From a checkpoint of a small transformer trained on Wikipedia.
Architecture: LayerNorm before each block, learned positions, biases, tied embeddings.
Training: a variant of Adam for these matrices, 243M tokens, 7425 steps.
Each number is 500 + 25 x the weight over its row's rms, rounded and kept within 0 to 999. Layers, rows and columns count from 0. Numbers have three digits each. The size before them is the row's rms in percent of the matrix's.

# layer 14 MLP up, 1024x256, rms 0.0525, rows 428-523, columns 224-255
085:506492478526464526538487509504511491520485550526558490543503499449474521472510497512508526496507
099:468509550488472532521457515498489462468472509476511515525504485511543528509518514513508506496530
121:439490532482524540462494486469526458548512495512478488489532527510480488499505531508480485541524
088:509480463513515452530514547523509525509493493511484494485525495489470523493490503491436511517492
106:506467508449493504505539548469460497474497485501525530501545474481569496496471537514481509470519
104:467474467528536508523509502481499500505489482497544439548487476493500515485527462523484489480508
083:482460477523520539523531505494507487514511513485557523513533452520496514516508498508455504507507
112:514466525449446518479493529487523488486491478488511517508509466528526480477487516503513540516495
014:486534541494555480471522547535543458510518487517495461516500542496497528489522476497465548510480
106:522470481480487542525464493500461486475495482517489530544522502488542518510500494508505553535505
094:470459471481497493501453553515495496511505485520524578475499486500516511504508472560499507512509
117:496505528511496506476509484488490491510486492473541486495503498509488514492490552459524572515499
101:478515545511495501474533480488527494529499474481505521479516519479485530522499521524513527472544
062:547437502536525489544475481461520438494494494468508520474492493487510514499503467505527499475550
110:507497469520514492502493485438501510509478502509523469485513518504481467491514524492493537553477
122:472486457502492493497510518522502494531517517473532489501513457517460484489523508511493566518579
117:490484536477506498487493526493460513524495518499504499512536500511532486487522508492490516496498
086:458517498507521543443488513510520484584455528505553465499489518507501545560557489513470494502546
126:496489462531516477515473493492488506475530472501519519517537493486501539498481506499479504521530
112:498493508528502486455500474509492493552495501440514478499511525512504494501523533520489504558536
085:518480486505527514501461427481483454498493462545521520437567497464497533504492476511524494528516
039:501477478565528481500514541461512475523503473474555504546482505485547523522505519510481503515521
069:508489482519533528479505513470502417551482507500451495521531511509505512533493530482499522491507
083:548491484521554542484526501491484487496534537504496489468521468538508542499528507526467522516511
102:520485511524518513518500563472425443462524502458506464519529533456542525502504484508448522466546
094:504506505482439503475504512468518465485505505516508544512521511472493505547497497538501507487498
120:499499440498518500520450493492432481473474503459518519521507559455539525501506502478517526507482
106:503512503499517472548481494469478476501514496492520510490523502483503499487512477548527497503500
114:499532506539523531538476503470518529495475532539537527461501466483505522505500471519492473455499
094:475478477513501455524481456519511535495489481541516511557459497499484550492516499522494511499499
125:468546526553518547482531479519532495537493470539477533539487517525456515489526478476453502551521
107:510492418451485529484508486514466479531506518461513466551497451505486517495511513497531523467580
077:507482495528495503502451481497511486495536494508513454502546463482496511510522527478473542523517
107:497487551515505515505456503476547532529517477505464505499492475485511448504521505493520529505533
100:465490504501450515466498504462516494522539483502475501517488508549473499501469523479537537542488
085:551506527501459513502524510507509496491490525510523469489481556443502527526513521510463490512528
089:498482494541493510476471457460498448486541473513491564531495511492517555482515508487465537470531
120:522497539541462488513532507488492502475498486476525521541492488499494498528517485514502521537499
108:528470494506533464477492478455494479500510506519500530483485478473505505486500491492447554524513
113:528472506456529490479511469441486492514508482506513516505517498496540538500552511525522502508538
116:479514499508520517478467499485490488468527480512521513513517546553523508567513492450488517504510
113:497496515516512496525490553528469411535491478473502519505516456476511536523503453487503477492544
117:470473483484507525467504507481515452510518507466488501489528478459514530483504495554442507468496
112:542490490474551521517524503486479481524495515486503540521531488457506514536507531463459552527479
111:501482463480490518484484490489514502508515498501464467523477490470510504523519463498505555518473
102:539502507485508499496472520485456470518552481528508516498517563475568465505495547495518550482535
094:492473497548508445527494508491525453527482478458497448541510514508502484486516521477497525433516
112:518498476474516511494487537470464454563501470534493512487486472501491548505515520487463496476541
090:501484515465486494504521476514465451506472451464520524493520517504522516463482515535509502493503
109:512502466546499503491520508512480517457496479511488499504479458489493480497499549507484465482516
075:535476475505518531489486493500477499518507494491471545457523483524523512489518508535509500493508
116:515504476470507531467467464483511521503529499446508556495483499496545517461523458534478500502585
057:460497532535474542495513495495488506519533480470491519485517495461477496535485516492503522472534
093:508524473478505503502465481530507520484518532486523468533519542490531559500486469463460486498504
099:550486480556537503506477489490509490490487502469489485507538523539513470508502491531471507503535
108:533502497477560474504466518508498489504479514484575488473507492481496513498494462466483543514496
106:502474470491519498533514517520519410488499502458523507511454505517579499533519467466493527499481
067:510479475484534505471482491494524485505562507487497526511503493481490544523527512489471502522513
107:485500494488506531518515585512478429551472509488544493492516493487529496518528522515509488528471
080:512503509551496460522503492455515525530441484489571504507498500475501516516497464525511519535514
117:520482517471496503516513504442525481497497439467500509537519511454502523503534504551491470477498
114:504518490511453547491447521461527494511515503489512515466473476493476489488503484545508508525521
100:469480458485501573479500488463476506469508488494496483529558530516524518500536466585492528503522
081:443487483507525493468517503471539533500513490531567488491580507465473472486498517537495525483513
021:487459499507483560475481513466525532472488495513529494529487516486523506529498507523496534502543
102:502491511519526537490477454492530490482495464490516511509509514437492499505497522493548545505521
104:513496532513509475512552560475498510488507470490505475477517470497490481473538513490505518533517
107:497474519532466507489550485512502525498580471467513513467510488454557489476539471516474508475546
077:515485500497506523501499531501463463516509488519495490530504479495536536532498507498475514519500
102:510501543491489534510451464486534493484551497468528512505488500484528526476472504539466564510507
066:510503469519486482490483510510533466500509525483516487489501538477498506519494480467512520492507
108:520488517567479494476493494492492494486512477495527527499486469528551457510505532473499499498514
035:469535484497513504493534474502510528516507499477550565506556505497532510516501484489513535536537
105:516505442522492479506487495470527463490515455480509514473506515479487492475493488497467470482511
115:545468523502509557483527428499531499494493460494515486526473516534513527524494488563477498487530
116:510501515513459504500499533459495441494500506530503481511492475466454472491558509562494448552505
125:506463491515447476509476507516481465507469467466523491520512539495489528510495481504515542484516
114:508494488490500475490491491458498503514502457463487493511494518479488541518514523472512511506462
072:494471499522498491469478468446481512510524514495539502466486465500501524534506508494479509493525
117:540492435504443500514522510449465481476508507488516524484538533456519514479522477503466529519474
075:483490478517507503506485478484511528496527471491501535477506541500502489527519486475500502515510
043:505488494510481521471485461499477529468539510480511566539528494484513531509502509508537531505517
114:493459467513489522499496513489524449499508479525482470517514499477490521534484524512493488526497
113:524497468479476532488511493483489443513506469493491509534477519463525529501510493510533507530530
089:467474443486502463504498521447483454463517479480533530474534543551543517516505510487505526500511
127:454463548494484545493504510502515508464515482507515531495469506462540488537492510516552482524509
114:501508466507469522491529528513492509513519448463464511476535503515542513487514495505494538502519
106:461506496506530523526532479485490484519507502508497513567496563521488533446520515504492522522534
114:487472483535524447454504551475524504533498522472499556534554515503529539483517481519516468501494
107:514486513490474521483498504532490445492483456488491483502481537502517528512470478519459485513484
121:496489492474503504448552476505475505493521486524513506535486491451472502471515538527460541508525
100:505497495497464496467471513496503465507504528509482468492505465521517502503530495523478490509505
106:474462451487537471524469510513500525531540528495517513519486483505514531512498497503484534510520
112:482473510500529499486505486480481525515511525486470485472483482481510496507511520565509480541477
123:518508486514497492473547526514493470543504517534477484510471514466518514498521483479473482483490
076:498438511472522481498486517509481495518531475575473464529505494498474546522507560489522506509491
# layer 14 MLP down (transposed), 1024x256, rms 0.0438, rows 428-523, columns 224-255
074:488456513485503476502519547542509555497472524505505510493474483500485544521503502457492504520518
099:491469467532506515519522477516528527517493501497489501474517489529504523487464507515483518498490
123:511518508485509544506514566522495544480539493536454468496527508499501520494522487474538484507524
071:480535479453487505476488467483515473524520524492536531493500459529486525529529518515509464476475
112:552500539502488493493517504539521536494523477521513497516475507493476485493477459511544468480511
105:462490516513498518556501506528432490475455515515479499478494510520500485518511485496504503502493
068:481509515492533485462521524514557522519464535499511476489441485549464477490489477480528496477499
121:479509501535525515489504555502510516476510519503518452553496513518447466496471485476485473515553
014:512488496524482488482541539483484511488519492495511532495502499533484491512467495524516487497511
109:507498534487493507490535488542546500486499498467497502482472500514520481513486500506528470499472
091:532509553491492473474542494503479508503482520512485457526520485481488480505494521543497517514518
123:537491474503549526519494502504504498497504500516505503472466511530495472486483520547485514532471
099:488443485499504510539451527472458537476482549480482504507483450511513517507509490483508493545465
045:472498503453480484461531465503499536507471502500530486514495504519507467501507546494496461521480
114:508512509535495475519497568525484492506517506533506541518535513517514477525521489530499486491500
124:468503502474512498498499507455501498495516494474490549521527509518504442489484486517521459519484
123:506493465503527475495510535470529476504487495473513522458488512518482530494475504522508484495500
074:518519538486552505505510457534508515480531471474522487499480495534479463506491513504503569515522
139:510491517485470437508472524537549507515494502509475477547472520525508478522519494482533498457544
111:439458534513492553538561533482484504494471526536496515476459495509519506480453498511509507489484
075:522504504495503435522504530521527491503506509501492486449489517505508498512530525473516480515491
030:493536505490504470523524479512500504509509511487478530481500502516475493465492517498509481477469
051:500487500484464470497513485519488560479516538510502472445482490551532484497494482527513487472499
068:518496510482492483527483509492514507504452466524522520431480488492500498503507513522508501428464
098:483488499503485536503501494503473474469514558505487467497481463519552449478445471490517547517526
089:554487507485478464500502498489493477547489474482451526531502528537485494475481465490518491469501
126:434490499507456513502496511494523550506479507506489455489495476537467468512522498527508488504514
110:512471519517521516494517465483486526490416473459522483509445524461521503482478518491489498488521
120:483515507443502464479490481558438511528490519502524531530527519505490504471466553417545512510511
086:505579529502524504481498503509482507488498451498494481476543466521522480497506498506520494497477
132:530455510532530491550496508540466482513525509526497517474521536488501444496501487461495511478478
103:518522500508548529502461512502509498535551502505482533522550470546499462456472534542477542495486
058:514555513519496505510483530518497491527509524489505491449486496508471472506529513492504491507492
111:502528500457459454481468484507529507507516471511497506541518508515525560499512493469504485520500
110:474531480456535503477528480509509508495464512475497470492505503493493496481493509492504479488487
077:479492501529484481493487472533529495479466476485463502525491463513503490501498473489482485491488
082:483483467502463491517516500514452466505473503535516484527507512491534506450517478512474511482437
130:499461490496505535457461527467505476506519513468476496506500481458557493438513489541515468478522
108:461493462511533499475491500512475507455487534489498505493496547494474468518488532469498465468508
115:476503514504470444501497492454479502473507483466525534506494528503503501479526520536517512465504
128:512500485511528499483526554537480510488499546524496482505535461432524501501491532486521514520541
116:521500506473487486513478479495486502502493521503574475522510491537508490536534476476530494513497
125:468516490474457497502502514504492530503488523528542495500487493517486551535513522512511497529492
115:462491503493524483471508446547464479434487503518493479460523503501462530476468473495506479462496
122:504511469546467495503508485526533480512462505479504555493511465542509499489488492520507457476520
097:471510505484516523510521466487506504493505503535465479443529482462509488490473506496533511501470
086:468557483475493523491502512513454474508550483501526525447446502471498476510501493524486475507471
117:524506514472513517465501493513496466468521506536492472488466525498471478530518524484499512491486
079:477503492526543476487512549451499492463533492470495479542487516466488501507514502531501524520491
114:473509483481485469491534512530476474532491514470537554480507520477506542498547464510502499539452
070:500503499500472516504504500516534513515526474488550466501474524502498498508510488485502484529477
123:486460506480480507521507508497462496487498536535476490504530529491455471524527531483479560494471
040:520488563472524477481479519525524458486525528525480499486505522525512481479494493508491495477480
086:548499476550442485486488517523479533480465466520494493483503462504464467482507480514500510492534
096:478453505475507489480543541541532500512525494539517512454508529544496505522513540471492456475481
105:514519513537432490491531510504512514510522496487467535519511494516528514481535476466444506477487
108:501470522531513515503492463524512513475534539475480505527520486497441508521478510490523521488447
048:506513503537453497520495509540503467496499490518529459521476496485477463449488514508523529430484
113:529506517508493499486486496488437511497508510471481483475510514479525515523505502471581520489497
070:469473496511530453459477542521544490530497523529465537517497462554496495497472513491495479476453
119:503533535493501489493503453512493473517448479482526473482481486517505505467492515519501522494494
117:518519553489522548488552501464479522552481524419482544518473516530517505507516512521472473481514
101:487505466538469495491457530492512519493515472495506492509464485517490505470506498498519489464499
071:480517490501514506490541480542487484480516523490494534486452492561496533525490488483466481476476
020:490512499498506458513530480490518487528506494485484492491525482502484493526530541485499461508472
099:469506491451499452517506493512492461530489453523544553437483522491524465507507469507525511466512
098:514502532495462499518485522505457482498514517517524495518468502538503531519527503475503509480500
099:530497480527486516518504536487520491497513481502521489553494494512506476525521527467496489545510
066:463517523488523534494505482483540531422490491477504492493529523520493491483480500487480466473520
100:530496479502544483517529528467573437449481520506473555510488490523472510497496530540486501501469
053:461525485523489504487475493541518522485499502498491553519499508514482489506512469488496519515495
099:504536449571565508548476479486500501517503484489488502528517500469479487501510517470475488484514
027:514459493468521498483485522494510496496462494498501481486475469497472472516472502533489481507497
098:482489505513513507460502488421515479528546507515496508495510493531506462458486505490502513499486
121:494498482511456532475493553475525457447507466505497516454542551533464518496475503481511475543502
129:475515535490499478488517506482486515495496475503491509421540508520540495471472495483487473504465
140:437524531496467484514541527489490490530516493496468496490485506488482492467507512467510498521507
117:483552527462495512508528472540459510477481514509500508501525477592503491487490481491485453499504
055:528539504509510476507485479543508481507462516495522482519514453476483460485511480495495490495523
133:481486498509515494430492494491540571554528453483485492543486501493461493503468509478510490490525
058:491527524508512500504507495452477478524454505488486491492520461502470484525520502479514517496529
031:529523500493516494502518505518505475527494519523510468475499508490487535487500512511452499474486
113:522486504467479478526485496511529495517552558510516514509498507522491470476514523485479472464508
123:441493507490486493484495510472545545485481470525535519497497510506460508508497505515511484530465
079:498542475525504520504483480452507501520548537518513522507488463497433476455543516497536473504470
135:468469472511531466464528541515488507489479499506499485477507501496520518540528492498502519485522
114:531525553470533533478519497528474538494513481533473528528512516475502463517479493484512488506482
106:499510513473508469523514502558457535494510500482502528519528515513506501449536502505492502487494
121:463521502473514509420507485534492492493527510505481511480508493475476482503447529514519512511479
111:527497495537491486514463475488494473528565520487447503503525506502497470486522478482497492554527
129:487523449477484526481449522483494431501499510497499526535522484580513505478477519509482481490494
100:482465517471482529482506503488488525493519524510527500479490539489547483488492486490509500468480
105:506463532551499503519540503505530518492466500458528475519514497561492456479474487498511491479521
117:508477509514505515477526515495511500489510477515510498526477477494470535501487477474462485547520
123:470509471511478489455486459487517553550508495458480533447540474512502522550499498529550461522505
059:494533498552483439494426491515514500473523468512522509495474468510528520529519490525482504459532